config.toml
activation = "tanh_gelu"
positions = "learned"
tie_embeddings = true
train_tokens = 125200000
Each number is 128 + 24 x the weight over its row's rms, rounded and kept within 0 to 255. Layers, rows and columns count from 0. The size above them is the row's rms in percent of the matrix's.

# layer 4 attention output, 96x96, rms 0.115, rows 0-71, columns 0-95
size [ 64  54  58  52  47 100  75  46  58  61  59  47  66  55  84 129  85 317 115  39  53  58  55  67  63  47  71  60  98  57  63  58  52  39  57  38  74  45 120  57  78  49  66  48  34  80  67  40  40  64  63  92  83 110 131  63  72  71  50  98  41 448  51  67  66  62  64  59  57  78  60  98]
[[147 119 109 133 150 147 146 136 101 119 126 119 114 117 126 113 107 141 132 139  96 141  99 113 151 115 123 140 131 110 126 167 145 133 177 113 130  74 132 157 112 171 132 157 177 165 136 194 101 148 151 140 109 130 139 147 141 111 123 106  92 119 119 127 104  74 118 128 117  85 144 160 111 166 142 116 146  92 111 159 119 134  94 112 109 183 110 157 124 133 121 159 174 171 114 126]
 [159  80 101 122 149 150 158 172 113 137 142 115 129 107  91 142 114 137 122 151 112  94  95  84 152  96 140 177 108 120 106 156 172 120 111 178 122  97 113  93 157 147 134  86 131  89  99  98 115 128 136 130 151 161 157 148 144 126 181 135 120 117 107  91 105  91 101 111 123 116 120 163 103 149 121 160 139  89 131 143 112 127 116 120 130 143  91 139 106 136 130 139 117 152 136 140]
 [134 114 142 140 150 112 126 146  77 113 145 134  87 111 152 146 130 135 106 141 119 105 151 160 123 147 156 125 127 125 118 144  91 127 208 103 108  64 148 168  93 117  96 151 174 170 118 175  95 160 158 117 123  86 135 164 140 106 119  99 146 115 121 152 114 127  93 121 118 116 128 127 131 132 147 109 154 133 120 128 150 118 131 137 120 143 125 153  94 108 138 150 170 154 149 114]
 [107 153 156 119 114 127 128 122 118 158 113 116 143 128 124  86 126 117 121 126 152 180 109 135 115 143 144 138 106 151 155 108  70 150 162  72 140 134 138 180 103 108 127 165 111 164 146 161 152 132 122 135  97 108 121 117 116 109 118 124 177 160 146 144 122 136 158 120 144 169 116  79 113 124  87 155 106 157 166  80 158 120 167 138 165 102 131 134 127 149 123 107 102 112 122 129]
 [153 144  96 131 165 159 143 116 151 138 110 130 120 137 108 139 130 177 107 105 127 142 103  82 142 123 137 125 125  72 128 151 115 146 111  84 166 124 126 144 148 142  88 137 102 122 130 151 162  86 116 156  96 111 150 139  93  86 151 141 115 131 144 139  73 105 180 132 107 108 176 151 131 101 139 118 133 126 115 142 125 168 128  74 111 137 157 111 136 131 119 148 130 145  95  90]
 [141 115 122 130 147 145 157 119 127 118 129 119 141 132 124 140 131 124 129 127 106 116 112 110 126 117 148 118 152 100 134 121 164 126  50 170 131 144 110  80 163 134 177  96  84  73 123  52 147 130 112 124 162 226 138  96 111 156 140 154 138 162 113  89 133 131 137 111 144 126 118 110 143 112 138 125 110 117 127 117 141 109 123 143 140 121 131 136 123 128 108 123 104 114 132 140]
 [142 180 178 135  99  83 117 131 117  96 108 158 158 142 192 106 162  88 147 128 123 125 169 167  99 145 112 130  93 169 158 100 126 123 124 107 120 141 145 138 113 140 141 166 170 159 117 130 101 106 135 136 110 108 117 133 146 123  96  97 125 128 134 149 154 173  98 135 134 140 109  83 157 124 134 121 129 147 133 112 133 114 173 149 156  91 119 118 132 104 142  95 131 111 149 128]
 [180  93 121 107 115 173 137  89 136 103 159 117 153 145 135 143 140 129 157 105 120 113 121 106 137 103 110 104 118 110 102 127 150  99 103 193 100 132 126  86 129 112 158 103 111  85 116  84 106 157 103  86 173 153 106 134 150 192 125 135 102 120 110  86 146 121  81 129 128 101 127 143 105 131 142 141 125  98 118 151 114 117  90 126 127 123 118 111 117 110 130 137 123 164 131 131]
 [107 173 156 135 116 121 100  90 154 105 140 134 166 166 149 139 153  84 147  95 170 109 153 143  99 163  92 122 126 153 160  73 130  82 117 106 135 160 147 113 107 116 132 143 158 129 108 142  96  82 149 115 109 132 105 133 135 133 151  94 139 148  86 125 163 166 139 138 137 148 129  82 139  93 111 110 142 156 134 104 151 134 148 160 155  97 136 124 123 127 131 107 123  96 136 135]
 [153 123 123 106 112 124 129 127 142 108 117 148 145 120 143 129 139 108 141 158 110 125 132 127 128 112 129 124 114 143 117 114 145 159  73 151 138 173 103  79 165  95 139  81  93  65 113  79 130 129  95 156 150 157 132 125  96 122 132 182 167  96 180  99 115 168 124 126 130 119 132 117 172 104 162 133 127 129 144 140 113 137 161 119 124  89 141 100 137 104 112  97 140  93 127 127]
 [171  95 130 114 104 126 113 141 156 110 105 124 174 144 121 125 115 111 141 122 167 138 138 132 116 148 102 137 136 124  93 100 161 102  74 180 116 140 160  78 152 137 153  77 121 109  97  60 111 112 143 105 147 186 103 120 138 175 109 114 146 116  99 130 132 166 147 138 120 158 125 123 145 126 129 128 125 150 119 123 135 173 149 126 152 111 145 117 148 129 121 113 165  98 127 135]
 [115 146  99 110 147 129 181 126  98 153 124 145  84 119 119 107 129 136 110 150  96 148  97 100 161 113 161 125 110 131 159 158 119 151  97 161 132 141  95 117 150  80 127  90  54  79 141  91 156 159  95 143 129 115 142 142 103 141 125 207 145 132 153 101 119  93 118 114 126 109 126 143 134 148 132 141 111 109 144 151 115 121 116 131  99 129 138 145 122 132 100 126 148 144 123 138]
 [129 108 141 126 120 113 119 163  90 120 150 111 113  95 135 118 139 133 147 148 110 126 150 132 151 133 145 163 105 147 137 148 174 112 101 186 111 125 143  66 159 145 169  83 154 106 100  94 121  87 104 127 135 166 146 163 144 138 188 123  86  91  97 109 130 161  99 132 150 133 110 116 126 123 142 155 118 123 150 137 118  82 159 148 136  94 114 115 139 126 122 104 108 114 137 146]
 [129 115 139 186 166 135 123 121 128  51 163 119 109 128 132 165 107 135 118  90 147 127 137 147 122 145 117 116 182 101  99 127 172  93 152 169  80 125 160 132 122 163 164 116 163 158 112 103  92 135 152  81 162 151 123 125 148 167 135  79 100 135 108 128 132 145 134 122 149 151 110 124 112 112 126 146 131 144 122 117 136 123 140 119 130 108 126 122 118 156 161 133  95 130 130 110]
 [107 114  99 137 160 148 157 152 122 169  86 123 126 116  93 115 114 121  92 114 124 124 116 113 135 125 155 169 117 118 127 152 116 108 186 110  98 100 143 176 104 114 110 143 154 175 113 159 108 141 146  94 112  78 108 163 154 133 131  94 140 114 115 133  97  84 121 132 112 115 136 177  89 145 146 130 139  99 114 149 110 136  97 106 109 161 114 130 135 141 136 174 163 158 125 111]
 [146 125 151 116  91 122 103 134 106 113 153 119 123 112 166 120 151 129 151 134 144 160 143 152 130 132  95 102 115 150 129 116 130 146  95 121 166 146 127  92 147 125 146 129 114 108 142 118 139  95 115 157 107 153 129 102 103 120 104 156 121 133 144 143 158 170 115 161 102 136 153  96 167  84 149 101 151 186 104 131 115 173 157 108 117  99 156 100 161  98 161 100 174 129  93  85]
 [111 107 136 150 129 115 139 133 140 132 113 121 103 119 106 147 104 129 108 131 108 108 141 128 130 127 161 116 166 133 132 119 163 126  64 161 125 155 103  59 163 122 154  70  93  89 114  49 144 109 112 132 143 181 144 131  93 135 136 162 133 112 136 114 111 164 138 151 125 123 121 124 165 107 144 115 101 139 124 127 108 114 153 107 128 103 160  93 161 109 113 113 116 103 123 129]
 [138 116 134 150 111 139  92 142 105 141 159  95  96 116 118 144 111 136 116 153 121 135 118 120 147 118 110 118 139 119 138 141 117 156 100 123 154 164 101 102 157 147 156 120 108 100 158 122 159 113  93 151 105 149 149 114  99 112 124 151 119 154 154 146 138 154 104 165 102 107 160 110 159  86 166  92 162 166  92 138 103 147 143  99 112 100 166  91 166  89 160 109 154 132  90  91]
 [151  80 102  84 107 150 131 141 133 135 123 107 148 111 119 110 135 145 158 133 113 119 128  97 135 103 126 124 127 111 110 127 164 150  65 180 129 153  97  71 176 142 183  72  99  63 127  94 138 111  92 144 152 181 144 125 115 132 163 168 111 101 153  89 139 141 135 111 146 117 114 129 117 122 132 135 112 122 125 122 130 127 134 132 136 119 124 121 118 124 108 110 128 114 132 145]
 [ 85 160 158 121 139 107 147 146 108 141 102 166 130 136 192  99 132 105 110 120  69  91 170 147 126 128 164 126  85 155 164 130 154 133 126 138  91 104 161 116 127 125 124  98 134 148  87 131 106 121 138 118 155  97 116 141 146 156 145 112  97  85 130 146 149 154  98 155 112 128 139 132 170 130 182 107 117 134 117 140  96 141 130 130 122 141 136 111 170  94 131 152 154 138 137 131]
 [131 114 134 111 135  83 113 174 114 184 147 135  88 159 135 125 150  94 109 130 109  59 151 142 115 163 154 168  95 140 145 131 143  82 105 140 100 137 154 131 119 142 133 128 146 122 108 102 136  78 150 121 114 137 124 167 147 137 198 103 147 134  71  82 144 120 118 113 127 148 123 107 119 121 137 133 118  98 156 117 132 110 129 138 146 129 104 129 126 116 103 107  96 128 141 154]
 [ 65 137 124 185 128 116 103 111 102 156 120  96 116 114 104 149  75 126  63 156 104 123  98 124 119 121 139 106 171 126 185 141  96 139 151 112 109 153 101 157 103 143 143 117 118 153 151 136 141 179 142 105 131 112 132 134 106 125 126 122 144 149 116 145 108 106 100 146 117 122 146 152 105 150 145 103 138 130 110 139 110 134  99 118 120 165 122 124 142 116 160 177 136 177 151 132]
 [148 106 172 131 104 115  75 148 123 101 140 133 158 137 149 134 129  86 159 139 138 100 183 149  92 155  84 160 125 144 135  99 126  93 125 159 107 158 140 123 114 123 123 127 162 143 128 111 104 121 152  94 140 124 102 122 145 158 130  84 161 160  96 115 177 138 131 113 142 155  99 116 153 145 107 150 148 144 120 105 154 133 154 174 171  94 113 146 104 130 143 103 138 106 146 142]
 [ 77 169 129 176 145  97  76 122 138 149 122 133  99 167 126 153  64  78  90 126 141  89 135 147 107 150 122 116 181 119 172 106  70  92 123 121 127 151 129 139  99 132 116 144 172 142 122 121 139 111 144 114  86 120 116 163 131 147 147  91 134 108  95 148 125 135 135 130 138 128 116 125 175 125 146 125 125 145 129 133 125 123 143 128 154 111 131 124 157  95 126 122 100 117 133 143]
 [141  88 122 118 134 135 135 143 112 136 142 105  97 113 131 139  96 170 110 127 153 139 128 116 132 121 120 138 123 123  89 161 150 122 177 152  71  82 150 161 117 140 111 128 174 169 109 170 108 152 157  82 161 102 106 116 173 150 176  87 142 102 130 111 114 118 143 104 124 149 126 179 119 145 114 160 124 111 133 151 126 128 142 105 118 142 130 135 106 132 141 117 174 174 130 122]
 [141 119 118 123 132 148 145 160  99 143 141 110 108 129 127 143 142  96 109 158  93  94  97 106 117 111 133 175  88 126 139 124 122 125  79  98 158 195  74 107 153 135 136 145  86  78 154 114 173 128  97 150 124 128 126  97 102 114 125 187 127 170 118  86 123 100 124 107 119 117 135 142  97 124 117 126 114 112 151 114 120 115  92 126 124 149 113 123 116 122 105 129  86 112 121 152]
 [128  98  88 102 150 140 155 164 110 127 129 102  84 100 108 119 141 144 133 134 114 135 110  87 165 105 140 129 105 122 119 179 136 131 143 123 144  92 141  99 136 140 102 110 143 116 118 149 127  81 118 153  89 127 142 208 140 102 164 133  96  75 110 128 113 129 115 156  97 115 165 135 126 103 147 117 129 113 120 168  95 122 120 112 113 133 169  87 157  88 128 123 127 128 107 114]
 [126 116 137 110 105 116 130 133 125 143  88 155 166 117 123 125 123 145 122 138  79  82 129 131 129  97 134 169 124 134 136 133 121 134 139 150 109 113 101 156 114 148 147 126 128 130 133 114  96 198 174 124 197 138 101  98 147 141 104 137 135 116 119 109 128 115  84  90 151 134 100 136 101 158 124 148 123  91 120 103 130 116  87 149 138 156  94 146  89 119 129 149 142 173 176 164]
 [106 173 115 173 179 157 140  98 112 146 145 138 109 143 118 155 109 148  75 122 115 104 101 111 129 122 157 116 155  94 132 142  92 141 167  72 134 130 113 181 106 115 101 166 116 161 150 174 145 146 141 127 121  81 125 112 114 110 111 128 143 155 136 137 105  95 139 132 112 118 146 148 102 149 108 111 147 128 100 134 127 155  96 119  97 167 126 144 119 153 146 166 142 149 123 106]
 [163 114 132  82 128 134 164 163 142 112 120 135 160 113 134 100 157 131 182 129 137 128 136 119 131 128 134 173  65 156 118 134 162 141 130 114 156  85 129 113 141 148 109 135 155 116 114 160  91  97 133 162 129 136 147 148 141  93 155 139 106 105 117 123 146 106 168 107 131 121 125 114 117 142  92 164 124  72 168 123 137 125 145 145 154 129 126 143  90 171 118 110  72 102 117 153]
 [116 159 153 173 137 175  73 129  94 115 164 105 120 167 155 149 113 111 131 101 155 104 149 114 115 164  79 112 163 107 165 104 112  88 158 103 124 148 153 151 113 147 156 163 156 175 136 179 105 130 130  94 111 117 104 144 136 140 127  85 109 154 100 129 166 106 144 132 129 110 118 133 126 134 133 111 159 145 108 124 140 157 124 137 136 130 169 121 123 126 141 146 152 107 116 123]
 [126 125 128 122 133 135 144  85 119  97 124 143 131 118 122 122 108 139 117 124 146 135 115 132 115 139 126 103 161 112  86 116 143 136  87 167 113 133 118  98 148 118 162 103  97  97 131  78 146 165 127 112 179 171 123  92 119 172 128 146 159 143 144 103 126 136 134  79 155 139 101 118 115 139 112 143  94  94 169 111 139  91 116 149 137 130 119 138 104 138 100 126  48  89 155 160]
 [131 142 118 148 144 137  99  85 138  91 154 126 130 153 110 155 105 133 114 129 146 107 122 111 110 129 117  85 184  94 120 115  97 130 187  88 117 152 107 196 116 119 121 159 144 168 150 191 138 191 128 113 153 101 122 109 133 105 109  98 133 148 148 117 114 102 166 108 137 132 128 126 135 127 102 131 144 137 101 152 131 160 117 127 115 123 148 140 125 141 148 132 167 103  99 108]
 [ 99 177 169 134 117  87 100 124 106 129 100 145 138 176 112 114 105  96 110 103 155 144 172 155 104 181 116 129 148 149 145 114 119  76 113  94 129 159 166 139 119 120  99 131 112 123 109 140 131 122 160 110 140  93  87 119 130 148 104  98 166 140  91 118 141 103 117 111 118 120 151 119 138 159 129 108 171 144 101 135 142 184 124 135 121 127 136 152 112 125 151 136 184 131 133 131]
 [ 96 122 106 151 171 142 139 129 167 144  88 130 126 114 110 145 116 137  86 118 137  65 120 116 112 135 166 127 162 102 140 130 137 100 212  89 119  93 135 166 111 138  98 153 164 174 124 181 111 105 144 123 110  81 147 163 130 103 135  90 109 101  77 152 116 152 128 127 112 128 140 120 104 132 130 107 140 133 124 114 118 131 112 125 110 147 130 129 125 142 145 141 121 120 144 139]
 [133 138 130 174 130 154 114 115 134 106 140 118 108 119 147 172  78 113 115 122 147 138 128 148 113 146 111  93 151 131 188 107 139 107 108 135  59 148 131 130 138 154 179 109 181 138 127 117 124 153 122  52 141 135 152 121 154 165 162  97 156 141 140 138 121 116  98 138 136 120 126 137 121 135 162 115 142 155  96 103 126 126 151 103 128 142 116 109 123  97 143 129 181 161 136 114]
 [133  92 104  91 118 107 164 148 138 116 117 128 124  74 109  95 144 157 149 158 109 138 122 121 156  94 160 135 116 144 132 157 175 160  87 121 156 111 104  66 170 134 134 105 136  82 110 105 121 100 122 165 114 179 154 144 108 101 133 160 119  70 139 128  94 153 145 163 112 125 154 134 132 108 139 134 121 103 120 138 104 113 142 111 121 116 126 105 151  98 134 108 118 139 114 128]
 [115 132 147 147  93 113 102  99 106 112 125 125 133 118 131 124 110 161 139 137 117 105 132 138 124 121  79 114 170 119  96 123 130 172 115 106 121 143 110 140 143 172 177 144  76 126 174 137 128 195 111 114 154 160 123  72 116 146  69 156 134 203 155 133 152 119 101 110 126 125 110 121 102 146 131 118 129 112 124 123 117 127  99 135 109 146 128 122 105 108 138 154 115 156 156 134]
 [122 123 154 125 100 116  99 137 125 151 137 121 125 132 131 119 137 114 138 139 147 137 149 143 116 143 126 138 115 145 144 116 129 146  51 177 135 166 123  76 157 112 161  88  93  74 135  60 157 110 104 140 144 169 118  83 101 153 137 167 159 149 156 121 148 154 136 114 156 160 110 107 144 122 129 144 100 143 150  94 149 116 163 127 147 105 125 132 125 135 109  99 100 110 137 135]
 [154  94 146  98 101  93 122 163  97 122 126 119 106  81 167  76 158 115 172 158  84 134 164 156 145 107 147 134  86 181 122 151 113 148 128 161 103 153 117 136 133 119 114 110 119 117 161 101 132 110 103 135 125  97 127 132 122 128 141 151 132 104 165 166 126 144 105 120 161 152 100  91 150 103 117 145 126 138 160 103 142  99 149 151 144  83 132 117 117 119 112  95  97 113 135 130]
 [103 166 117 123 158 153 165 129 120 145  96 161 130 137 134 113 142 103 116 134 118 126 108 122 136 129 150 133 110 132 162 147  99 113 174  83 144 119 139 170 104 105  72 183 184 169 136 197 129 118 150 147  82  66 146 180 157  96 140  85 109 121 118 141 121 101 125 134 118 118 141 133 135 144 126 130 141 109 134 131 105 148 125 111 121 144 123 128 132 151 133 140 128 132 121 113]
 [153 122 109 136 130 144 174 141 142 114 103 124 142  91  99 116 127 180 130 144 101 178 103 112 159 110 127 140 109 117  97 138 166 142 141 102 140  67 131 162 130 173  90 123  74 143 133 111 146 120 119 131  96 111 168 130 103 110 114 153  90 129 124 148  60 140 129 154 122 115 160 153 138 121 140 108  98 119 134 159  88 117 122  92 100 141 142 108 154 126 118 147 111 107 123 119]
 [116 116 147 154  99 114 106 159 142 132  96 152 153 116 126 116  97 100 128 125 123 159 155 174 124 145 104 166 121 171 140 113 133 115 103 195  77 138 120 119 141 124 164  87 109 126 112  51 105 144 111  81 147 129 122 140 137 169 124 119 126 123 122 134 148 136  95 115 167 128  92 130 120 160 140 146 111 126 138 102 138  87 144 145 160  94  93 125 113 109 138 129 129 150 153 141]
 [113 111 145 109  84 126 122  98 153 111 113 141 201 123 143 124 153  93 140 143 119 144 122 139 129 113 112 136 107 135 125 123 121 183  93 156 120 138 141  97 148 105 143 100  82 121 124  89 154 133  90 137 136 143 121  95 101 136  90 185 190 148 186 132 112 128 152 118 157 143 111 140 119 169 134 132  97 125 114 130 140 126 143 138 150 149  95 147 138 117 102 124 153 165 147 139]
 [ 97 123 156 126  88 129  70 114 100 119 144 146 138 113 158 105 141 121 142 159 155 136 134 173 123 167 130 126 100 126 128 110 112 110 145 113  96 147 164 161 102 129  98 164 140 179 141 185  91 129 134 100 126  74  83 116 141 139  82  78 150 146 153 155 129 130 121 118 108 158 112 111 161 152 115 153 130 130 132 161 112 136 147 120 120 116 132 144 116 121 169 145 128 142 149 114]
 [125 158 163  98  78 125  81 100 133 102 140 116 196 148 156 118 163 115 175 114 149 119 159 145 101 134  94 108 132 148 146  78 123 113 102 137 137 156 126 118 126 122 148 129 117 137 118 105 135 130 147 130 149 134 105  93 112 132  93 135 138 139 128 122 170 163 148 129 141 162 103 105 148 119 108 137 136 170 139 107 158 149 176 148 167  88 131 136 134 131 138  81 155  93 118 143]
 [154 124 124 128 137 137 169  99 140  90 109 154 139 121 169 115 151 156 123  90 142 168  86 136 135 131 133 114 120 111  67 138 119 148 189 109 126  48 162 166 108 101  90 166 128 187 109 167 109 154 146 123 130 102 101 120 145 135  77 143 145 127 122 141 125 133 155 141 137 134 123 156 127 137 125 138  98 123 111 119 128 124 122 113 117 148 132 134 142 127 103 153 143 155 124 113]
 [155 172 112 138 113 119 132 109 136 105 156 132 107 148 137 150 159 113 145 123 142 166 124 143 104 140 132 144  94 123 154 129 123 149  92 160 151 142 140 106 144  91 127  97 110 119 125  61 153  89 104 142 103 124 136 133  90 139 113 161 141 143 149 126 109 137 124 156 112  96 134 185 157 112 165 116 131 156 123 162  88 142 136  80 103 113 160  82 170  98 124 124 157 103  97 122]
 [110 152 118 175 150 129 146  75 149 135 140 138 121 130  89 168  97 157  91 111 126 104 118 117 118 115 140  92 185  94 101 114 102 132 167  73 159 132 100 148 121 142 121 136 153 138 135 161 130 143 168 144 155 138 145  92  97  92 111 118 115 126 146 127 104 119 156 139 100 133 149 153 100 120  93 121 151 150 111 168 142 142  93 140  95 152 125 160 107 149 152 149 161 128 144 128]
 [141 126 149 120  86 124 103 137 167 134  93 126 185 139 137 102 129 105 151  93 165 170 130 154 106 140  58 141 112 149 128  91 132 143  79 159 146 149 126  93 169 138 173 100  96  96 113  86 144 115 104 138 129 177 133 116 110 138 112 165 132 149 132 119 165 140 148 116 164 134 108 113 133 144 137 147 113 132 131 101 150 136 163 130 169 111 113 130 133 142 105 111 134 124 136 134]
 [113 123 134 161 146 132 123 119 107 165 158 101  92 170 128 155  94  93 107 126 169 115 121 108 120 154 152 148 162 116 151 113 123 100 147 145  90 126 156 148 114 158 147 136 146 134 130 142 111 155 127  95 147 138 111 140 164 166 177  82 147 157 111 109 145 125 125  80 174 159 109 120 104 148 128 131  97 111 129 104 155 118 118 146 139 161 113 162  96 141  87 121 130 117 174 163]
 [137 115 123 113 111 135 103 146 106 122 152 108 100 117 143 114 134 153 142 118 145 135 143 125 130 131 111 126 119 119 123 145 109 147 199 100 137  76 136 165 100 151  94 173 181 180 135 198  99 122 126 131  98  85 127 153 151 107 133  92  72 118 136 167 131  90 141 142 105 113 140 149 115 129 127 117 150 134 108 150 131 149 100 119 111 148 160 127 126 128 141 162 145 136 101  97]
 [ 95 150 119 178 166 167 119 128 118 168 158  97 108 144  78 155  72 141  96 129 122 109 115  96 143 124 142 132 170 102 160 143 114 127 170  98 142 103 118 174 115 145 108 162 134 165 150 165 130 140 135 122  95 118 138 142 122 110 132 111  84 152 124 155  97  87 157 128 132 107 131 170 120 156 109 113 139 122 100 142 126 134 100 124 105 157 126 147 121 150 134 172 144 135 122 114]
 [107 141 107 152 155 148 139 110 124 149 140 127 122 131 107 156 115 145  93 147 102 101  95 105 140 107 143 137 145  92 110 142 115 147 187  69 148 119  88 174 126 138 132 161 139 151 153 190 144 179 141 136 117 124 149 129 119  86 113 131 115 119 130 124  99  83 124 132  93  94 151 152 102 151 110 105 147 115 110 151 109 138  77 131 100 172 121 138 120 129 155 158 119 156 123 135]
 [137 110 105 129 124 156 118 162  96 153 143  87  95 103  92 126 117 150 106 164  99 128  94  99 154  92 132 131 133 115 144 166 109 155 140 104 150 134 100 145 133 137 128 134 121 127 152 150 141 123 104 150 103 104 149 138 110  98 113 144 107 129 153 155 104 121 103 173  88  92 168 125 153 108 148  99 159 161  96 140 101 153 127  93 107 120 159 100 157 109 165 138 160 137  90  84]
 [ 86 139 145 147 149 131 116  81 153 101 134 159 130 148 122 155 114 110 117 125 144 145 133 140 111 154 164 107 157 125 131 126 103 129  71 158 120 142 132 107 152  62 112  99  84  93 114  68 161 155 129 111 157 147 104  99 112 153 120 150 201 130 141 110 125 154 147 115 141 130 133 124 169 119 115 139  93 127 135 128 138  96 147 142 144 117 140 135 125 128  92 107 111 100 147 157]
 [124 181 137 133 129 126 134 130 127 137 108 142 129 156 161 123 146 108 134  90 162 141 153 146 121 160 123 131 101 150 159 125 110 108 187  70 138 121 152 167  97 117 101 176 160 175 114 196  93 123 136 144  82  70 135 192 150  97 117  77 110 123  97 159 133 122 126 143 113 123 136 128 126 124 134 106 136 126 112 136 126 126 111 122 125 134 140 127 132 123 130 148 128 129 129 117]
 [147  97  97  98 123 135 147 156 112 165 109 126 113 122 124 100 118 137 134 116 123 147 124  94 146 119 128 169 110 122 137 150  85 102 174 112 110 106 169 159  82 143  69 156 163 148 115 173 103 153 146 107 121 102  90 164 168 149 150  83 123 119  90 121 102  89 130 118 126 126 136 156 113 140 145 136 117  89 119 162 119 115  94 135 120 163 120 126 126 118 100 156 159 141 134 122]
 [159  93 139 103 121 140 110 144  67 101 157 114 113 109 170  90 129 117 158 147 129 141 137 133 132 130 120 139 104 150 129 134 134 117 111 203  68 159 116 126 127 120 176 111 147 107 132  89 132 174 132  93 175 149 109 114 166 179 158 117 160 125 121  76 121 127  98 109 151 129 106 114 129  92 120 135 136 120 119 105 133  98 134 133 126 118 146 131 119 147 132 129 105 100 116 115]
 [108 177 127 145 133 149 136  99 140 154 116 120 146 142 130 147 106 135 111 119 129 141  96 112 122 125 109 107 125 123 137 129  76 155 171  67 165 115 112 185 109 115  85 166  90 173 168 178 156 153 131 141  86  70 138 126 103  98  74 139 120 170 131 153 136 112 114 134 137 110 132 153 120 137 127  99 139 154 110 118 125 142 112 119 116 148 130 118 126 109 138 157 130 136 135 118]
 [126 131 157 176 122  91  67 125 159 123 144 121 110 167 147 180 119 108 119 125 165 121 160 171  93 157 103  90 189 152 149  88 114 109 143 148  80 146 153 155 107 119 138 132 146 146 117  96 102 130 124 103 138  89 106 110 149 142 121 101 119 136 138 152 165 134  92 124 133 128 116 118 138 133 150 116 154 175 124 110 140 139 138 141 146 109 118 139 131 113 149 143 162 124 163 127]
 [127 138 127 104 138 107 159 108 162 107  95 161 164 142 143 117 140 119 146  95 145 127 143 146 105 143 133 130 119 137 110 105 137 102 149 135 105  92 161 146 103 104 105 138 142 147  97 130  98 149 162 104 152 116 105 137 155 151 123 105 142 113 102 107 132 108 153  90 159 152  97 137 101 165  92 164  97  96 160 120 157 104 118 163 154 148  88 169  91 169  98 139 102 122 165 165]
 [121 128 166 131  77  72  47 121 141 128 135 112  89 112 151 154 102 120 135 144 143 123 142 169 108 142 108  94 139 164 161 118 107 142 135 123 123 152 108 142 114 107 116 114 131 141 127 135 149 109 112 129 104  78 118 129 125 126 131 133 156 114 145 162 156 175 105 158 110 152 117  92 159  92 122 121 120 177 145  98 130 130 158 141 135 101 154 102 160  92 158 116 112 149 122 134]
 [149 126 102 101 139 103 144 141 128 115 130 128 124  93 146 126 145 145 122 161 114 121 123 112 154 107 131 116 109 134 125 160 121 160 187 113 143  72 131 158 110 114  53 144 144 145 135 178  99 117 124 147 118  63 153 131 133  92 124 132 114 108 145 158  92 115 127 165  89 114 165 164 117 115 143 120 161 143 112 156  93 158 114 122 111 130 138 119 141 122 146 139 176 138  96 104]
 [146 126 140 127 113 125 118 150 124 117 174 112 108 104 153 142 161 146 138 155 132 138 115 136 142 114 124 121 114 144 133 123 128 157  81 137 163 154 113  91 173 136 143 107  97  94 142 119 151  81  84 173 108 144 136 127  90 105 139 162 112 112 172 157 150 157 122 159 106 143 137 100 145 111 118 125 135 190 121 125 116 147 168 105 139  95 157  86 149 100 163 100 141 132 100  91]
 [118 139 141 166 147 111 146 109 128 112 153 134 103 131 126 156 108 140 125 142 117 137 106 129 138 125 147 143 129 101 118 154 123 117 202  95 122  60 127 187 102 157 104 160 179 176 139 180 108 156 167 134 122 108 153 137 144  97 124 100 122 119 120 147  78  94 146 133 119  97 152 164 117 152 124 134 146  92 109 172 115 123 118 118 116 162 126 139 128 130 137 143 136 144 129 120]
 [117 139 138 164 160 174 118 118 133 138 154 133 118 169 103 179 110 149 124  92 134 107 127 112 123 147 122 132 174  85 157 128 149  99 125 121 140 136 122  95 141 188 167 142 175 132 108 139 107 118 154 126 137 199 126 124 138 136 134  98  72 157  94 119 130  95 143 110 132 101 135 133 128 140 137 113 176 118  93 140 141 148 105 148 118 148 126 151 106 134 157 159 156 120 146 120]
 [138 115 132 119 121 119 131 124 147 112  89 172 161 135 135 109 126 125 131 133 122 138 128 137 129 132  99 124 117 142  91 127 134 163 105 149 146 156  98  96 153 119 161 106  81  93 156 111 159 121  94 150 157 147 124  91  93 130 102 198 179 149 179  99 144 145 139 110 146 150 112 102 118 108 115 147  98 119 171  78 136 125 130 119 143 116 122 117 133 146  93 119  71 120 139 158]
 [144 113  92  74  93 107 130 135 169 158 131  91  92 104  97 101 153 173 145 122 155 140 123 115 135 115 106 113 128 119  75 149 141 156 116 110 165 118 138 118 162 148 115 114 116 123 120 138 177  75 134 174 111 156 140 103  75 105 118 155 140  94 142 131 142 128 173 127 137 155 126 124 102 113  98 168 108 111 160 127 147 146 136 119 140 125 154 118 131 141 102 109  93 110 115 141]
 [156  92 108  96 123 146 136 156  94 149 157 103 108 106 127  97 161 142 125 167 102 134 101 100 165  90 124 128 115 137 113 156 123 168  90 142 153 153 106  91 160 128 122 101 103  74 148 125 154  90  90 167 111 139 152 141  92 107 164 176 121 108 161 135 145 142 124 147  99 131 141 102 144 101 135 137 124 133 131 140 109 132 131 123 128  97 154  94 152 113 131  91 106 125  89 115]
 [165  62 112 107 132 160 161 176 126 122 132 104 126  94  68 115 130 148 125 151 113 124  97  92 160  96 149 160 116 124 128 161 152 126 106 170 142 125 103  82 156 136 142  86 138  81 106  98 119 109 113 152 141 174 166 169 138 106 178 134  87  93 118 112  98 104 105 128 120 112 134 126 132 140 130 129 128 114 131 140 103  97 126 110 120 126 114 132 130 143 126 130 138 125 127 130]
 [116 122 105 135 156 140 134 115 122 144 134 120  94 116 112 139 124 140 103 120 113 123 116 122 136 125 142 103 137 115 114 155 105 138 213  74 129  96 133 163 103 105  83 157 151 171 127 208 115 150 142 114 110  85 131 169 135 104 129 108 129  90 128 145  83 139 133 157 106 109 154 149 120 110 139  93 122 140  98 156 102 143 114  98  90 140 145 116 151 117 126 140 153 133 115 108]]